config = dict(
    n_head=2,
    d_mlp=256,
    tie_embeddings=False,
    optimizer='soap_variant',
    lr=0.0061,
    warmup_steps=132,
    schedule='wsd',
    decay_fraction=1.0,
    decay_shape='linear',
    seq_len=512,
)
Each number is 500 + 50 x the weight over the matrix's rms, rounded and kept within 0 to 999. Layers, rows and columns count from 0. Numbers have three digits each.

# layer 16 MLP down, 128x256, rms 0.212, rows 106-127, columns 0-255
537562446483542475515514532610471519486538425504525541460545464564507411487404608498493508568496554572467480537603427545640534547526543434484436521488549508488461489558424414494554526483523517575482612535514537496426435528467471560500493474506483455425561428599473478523524444461516538556443481444401494489447382402429490519477525454536409570516462497575626445479519450448507489492503514529496534586571519469470501483464511512473477550551510458402444594521486496434511416469402454573490482519502495475439453504456453484511480677480473590530421512499472506488505454489544547492465579450563539547403503487530461528378540579472455461498438496571510500521518457507503586527585572544502497416568521546528535519459500419573503442507469459511517490556495530538461474506407466
499474483522513397470460494455463495504417411531470524562550548567519402473453476574487411464557406539523498549536506506535598535393433504586578498461547482617457472509471543455497518502440526447533516519524471419429531529503479523506507567516520501573603503464489540511503539524462557556501473445509481575514449532415471436483546482479444511581496480448500591511584538486506493556456503513546509527522432539495568444590540544431549461527502519479502471530573462452499519549479498435571541581490510551572462452494570524503460449471515454453472475475485484464589455525497531505501505390506500582504493419463524548503581479490420491441479489442496539392539476555489480587525430531542453523493505475457414467534577461518540406427538550562599512421581519457540465480446465
575568483522439512552441604436520493453483453530482501479477514590504509525505536546541391545460593483570517546500502534618575506475459478389532475475480515477466514483488451550454574552612474492504492579476517504506505474435445485563485590599489463438499525521457498608487441503497408511490560445520477466521573570499546410540436530484438495499527503492554507560578532510505425517570440542484522584537510398538506535489497464506531526496569440558500580487502448523509473534596569475491415543495499468456642491510501496577496515553579461558552552534449447508549494463534467486555477531460440527498453589470527464513460538525496621645499445437448554450429429564467447435452517506583439473404529527571540541482445406572492530613504449534529498583502510407628565557520657
530473440532512455427434482537432476518505480448549430523455453499456520456474539509541482539432502623482451440463508544475492544512449573559558438441516523501462489412539460526454612453551498565535475539481538493502513422435469450537549561527431517522499582421434492443548417482526449542449489494472497460508548511499514442412512502529533456499411479463411412477546509526532541526517477541536436498535532526579562608553594527497459526519583451483533509444505451515513428496429474474405500532528406491423563540388394489531537548534510457533511504537475459441463525491469422558472493476519542587452532462471459549537560477535633529539505498581584496452427628526478498475477483430554513405502525539488537438458465462529538485540374505476462513462542479453563510524468566
511570502468556435545607454511530496488441467583498482423512540558455487507523429497468416500412539460588505600502427532609477491523439448565499453432497483525437445501451448567550490419365483477423518512595490502514560504429539463479537440505460540431522519410440578429527521585528589529512529444491493458535554470453485530500443455402532434483594578528485529426510588511585538502656516490453480404568577566550526546497519455506507484426545530499483565525486477500497503496502541519467501509554419512529533503398526529519458470507393501473490470486531492549542536573479555529433507602512507492513499549470458576575520559441575494440520481539563589467487456452563574511440460499466478409499447520528491500477353488485529510491494583516520501497471509523531478538511397
540509452468574497504575512478537455523437541436497567444525559523491525507458598570503464535576535510416523431496515483554530511512373507386481565494520538504376482529447544445487446454477567498505500473539569506464536534447510554533597576521551491503470579467518521458467509498528493520481528401558524445511526525529408434511431539546494488500525450484553491538477396476466638522487442522502484514507483470482526458329534475509484496560493442547560456509524541400618552523559524428584582470450533496488494476475395398525513540529446502404511505531516589542632466365484508452545538448475489553410445520462519496493570455478484447533591467476375474528485372483607527458439494445615457490506524471475480506512534586638418425464484435530481552526490540382454474528515425
471475425523493583461504407568509487492550550606506452531506520504508594558577427370421432441577425521552510485609528594566617483438496433627608383478441515425429439485478556414418448491477459466464501451528505496429498443525447519568516526556482446613448424495464520478493575527450401474439547493577625507568462495540367564495450517413563451505382533547506535449562372582552455472492416511485493421467535482433486576391478519528523487511516458451465517487433428506410395474502430416433485344403491532514473564402469520417468534460470419535483457443575522472583477534399523613489504413497425527580557518470496521587560556421447487497507412567396437480530441379377478490557400540494544557483545505393575526473461477452428454508496565495479594494471536502433512460506447
577459480495453435465503562444521450475487555544592424433543437556474505438500522512445467447612437438447587544476528366451546503530486502550476496542438407435634531469448398564539495493484479513462552568478418527453504487484498514553422490469449545511480450458457561541496457473468493404544504523525472566519546523512496479491517498415494497379502519521477548465511444457451476459506594462561453472533524456464492624498549524535400471493469534521471609447575396434481526504548468449471556468473484474495472466425534438505431519457513522474498570594434546460538453463472487455538414475600529524534622511442564499432540519450473466533530560481516485510448384489605582447486486544595406520520530546510462489596534513459502530494478491442559511519503548530586533504520544
542515482520589536490568390540545552525555493420514533461534532473488491512525491477456544518484512562476473457505435549421531465524556516563597454559465475424532477500539484522493524453363457498565453458508510461600440519523498559475494580436503546494507514541534553539502510484494510484508510455503532501480572457432446455513467581439383499500501483516494444519423596453486571478511626465592477510554490497506490504433457462543568522504531508465527558482542455532542511540556460432509570460430572552463369522543464527538487392520490426467423503486501597477478525484492521531493500430429554449565508543460474523556441482482562458447557518499531519546546421545501457504381548582484509408516552568463450434512515531479507457442527505543491482439546523457450518489496531
449436488554484500516500602499503552480558492576534537574533500541568420579529492521552474473475545526507429489532419477476536446492486472589432535516491468405451509439507424532495533505501440549461483424515460474548449407439467530472493506516520399476455439499439463501541519471482526549486475433518522558561467530567493577486537431420514521525477487463546593551516529544580411492478502428567547516568400540518548541491458495551380489457464451593436454477461446462482538545527536513497497529512567482475492494540505499510551555485528382579533443470552493508424539569455492423579503508467511539489491583548460489448521505504473416460449384480545526487497500446445477537455500504510405469515513544527570611476534522562528496388436405464568542505547478488532496445456510
468512462544546478470533555470421555502542494402537536431428535376497458478494489584485418456530427472502559399541480525456492490436479446579519469464541465453472589558523439530463406505449431448552555479488531419539545588473371552525465473446521542513527554503523447469423471514572466455484435566468468519528506493563406487568480503444526524495437534508490479484487513557471486467492572460441448521500540418468464461434512516479472537476507585482563492437578504523545459480431550588518508490584471453473476583507511518535554519477518455489463491521482476492399514507493435468457444471505500519461488554578443432483455495527509466448512443561523484578545477548393526497541476427541563509483537489464517512560540414620473536536469432514331360549534495451471477554515537
476560517452523425490600444493494583350499545448501455524477455514434446520545533454464564492450511552476390449484473463369493477493469443500568566508471502519477487536520478542458449422507558390368444539443507464557562496491474453520469478437536596463457549477456529531465501487492532501468487515495449600471523500453580522431451508455485555467491482467571513541553506437564584514596557517533484452506469404519462439452411471454565504417490446451515463497429403426504536563583484500501495509453477503466491539480426443547418501472416468526477532557429447587566602486478452483430458523499506518398541502490503453490445389491457526495524479476612562547599479543506529514478550477475490451429546465484508385570534517457508515531422650428525542429396498498510470530561425
445568551473494430513451524475441529526540499444408424481508540494423501461482495495606498444538457406543563545438513532542388502527508576476548615543448541465493576485485500533528447519493512530442506567453546577448470577559574535450538541458413555434507493476536522430498427502510521564519405534491446463499484555525558369456453448549484511521579430492561411583547462500471504482463506448508524485455457523519562500471557498527476481485518520463437526463569522465523501492488515428553430550409540513508541470540510610537428534500501530535443519519505534503528463526505508480440502420541430407502418507474640491549464461528475429536491413498485512475542465506446496545477513528502550518345463452584489462495444461522468517575459503499546458489502450518483419394587430
520523484485593450480531486404504469514581439478559505500518513419462555430456530561431529454430520484439503472489516474527542468570584484456519473427501511515485484541574504483461503420505511611466443541502471459504463495605308545515492524558488554619556537525447429487479479474468466500533485586477589436445427460551533484507517513567541403502452485556453520611442461437472541483528554433457461451520528502478504482541493536550446529569437567514446462441481539547536430450494536549476495457525543388585538493434461477498523542462452451512529525497445453414526527584457523503559561549516553435487512512443462487490465524476561489474457477477638512523471473573596477553595447477553425536582559571504564550512534497472442507468429551481497540456467490580490508378535532
467433411456488518507482448456545431525398482532468536393538558476452580587408543591469554501590392511481513485552566469482493472421448500466469586508465543522544546456526453673518520512460557505443538501521495488402451534506535548458602455429519468414534492468466482518450509555554475527454505480429489418482388514457455449473534459550575430534497549494360528443475490442503478584496480515512515516542498546627519582516516502596489502485566475489557473487429524484549482535553466582381453498500530527505493561426575509626459487585514436483429458536538483523476540549516468521482548605581502482444504425519484532500440551510528467486484529544594532581522516552462490507458521489510458555436519521514463477414433454556505529428484538457565423608506391505483491458483480
550476446394532385475479463457602485465433493479432366487530503472508531536409462541430556465513533436443413539550481610455456499559425561480467614492481416546503555517500426491514485478534383597527462455517485541508499537458496469386481542463435470549448496521480546534514487471427545507539455547453472568544465485484454535509504497575412495447500407450450479384477533422538524526511510514563496517439448509530556547483435577454481515511519474520458507473530498596559429494451523439492503496474518445475551487552608519480461540578482447505524423484510499519512523538455545445459493470473533547508404520377477485520499558509538529528507472495531441575446441538436555507454555526486493445498465482460512435504514570536424521478409513511558501485602483604445477475536433
459510546535518539616515444518463471489595519496425464460500468502537573542462585534433470484536455453507443415563565464524488539528607409563631492408550419428559550455598516544477524507502443536474530519568549518478522596454585489602543470508430542465574589589466543510479472495547515554575605513457515497511566501528504501498469509553487574490535506520451474458516492434483490539526461500452469589470504499593488478517490557541539405505551499498457570482543467405529478544598506428562555494508543444473483525480555547553518561511458516557374576539501517469558569542524505449583552451570434479368434488476506467511427586441571482536581462461610591423534491483475507490514459531458527412515531539476388412570462527469419471407477499499527516571562474528573568441450545
430511439530389454558442612502558557514460483617394613529529444509497444537395478516438547518518455499385497409573549494517504575569470524533449520471568390588528576518535531529472545570469501464514537519499484464422562393400426460545495503521539514408468525506480487465571502488473458498467556586574532482598481369520398480536518506544436457471497425475556508532473485502464519463514464593487489568442392597435484521472468508571447545528567513478479431527460387568500521551533472544510505571531438529540482468493458476512479389478428513551459456606485513507413459457495483560457535582546514412601489474515468438573489500474465473554489496447540547588426411480519396475505516557490454541555439512532479599436532578485450524470465488511415524524467558536561535554471526
497596454447435568570421593494549529518552413491474399583506505495465602463531433506457501583493455444453487474541635463505477513500466500541467503456536576420416464474616577456486552495442526517551502542489556536464566516466463485541496530529519594539460456531594541572489462524444545567568466468422495524479507494478522466461463552593486538512458475481490520496416513465478510502509523547417527478473604580498538450513493419513473520445578431483503474479521574513505468458448469543491458513463557479444633579557536504436468453527481463538508526523484509562496509485449524499488483562460458405501530467515387543522399498554585530464515438554518598419570475507485388464555582435464402476423420511465462547455526552517491449550534416444507484467400471516533410496551440
515413501464462493552544447572473477509513490478584408489491517538508529480512457504555554459425479475418517546422514481519496452527446528563540515494551464480493540480505464446492596530616469536497529500564490520444431518437520484512525544512542513488480457545416488504414534438510462504499517468603511497537498476515468549541465538444469519540517509504541490486503509570494465463456518525591503529539536455555527553480518498469523559546509562529450422410512429435492538562466507481503583520457478506461546524487491514589474460491451541500569411497549539546514563481509515539492438491502477501526512479532487534429577528535586459509442525502530519543531560439524519543478439447464537529462487506512505530447423528537504441572534571523620501526438434499456416515437503
521473436492490398530521443546558403540408430538448521491582525442471501463513570493529486533505448518571475503557458497497535516515555542514523499491521440553471443505478461555592515492489506509477478656530541548531472439461464479538471434498465519562441559427435491570500519524517568563543460549450466551561502525511487515497503443463400478380482542477497416468458570515405399509513480516518481441478468515602503526515499548424511526488507497498493448419441466555480483403386469453474552443444537539523474556450477517549539501464411429520513516456489484546498500503488471524637477427449524579509486494481469469457463519424494495558492490496570540553457459437547560409515445539508530500472460409489573597449515463520455535584504509561474557419461404534485527522501441
457488439411453437588454490551570541504499495473481467450488505538467509455596511528459562563535485468565460499523491585453546465499523422478516527481527466557538511507479491530445460576490508489522468560461467472495487438514533469544542491538533523550450506515483519499431485513489499617416442614475495527399517480537460480614444538388527620532463584554498592508522522462459437507458597506483561596445487590495436536522524529545526506491487544508466479489529512535526498517479514504454503550553484586490484505584554614593475509494467424522463523551578542562426488548535460506470563445472441473432430607414481376491504545515584377582535464550534573431501605496468422521464475476486490463600498464525479498506474544513557542448491537498458461461512568601591527478518435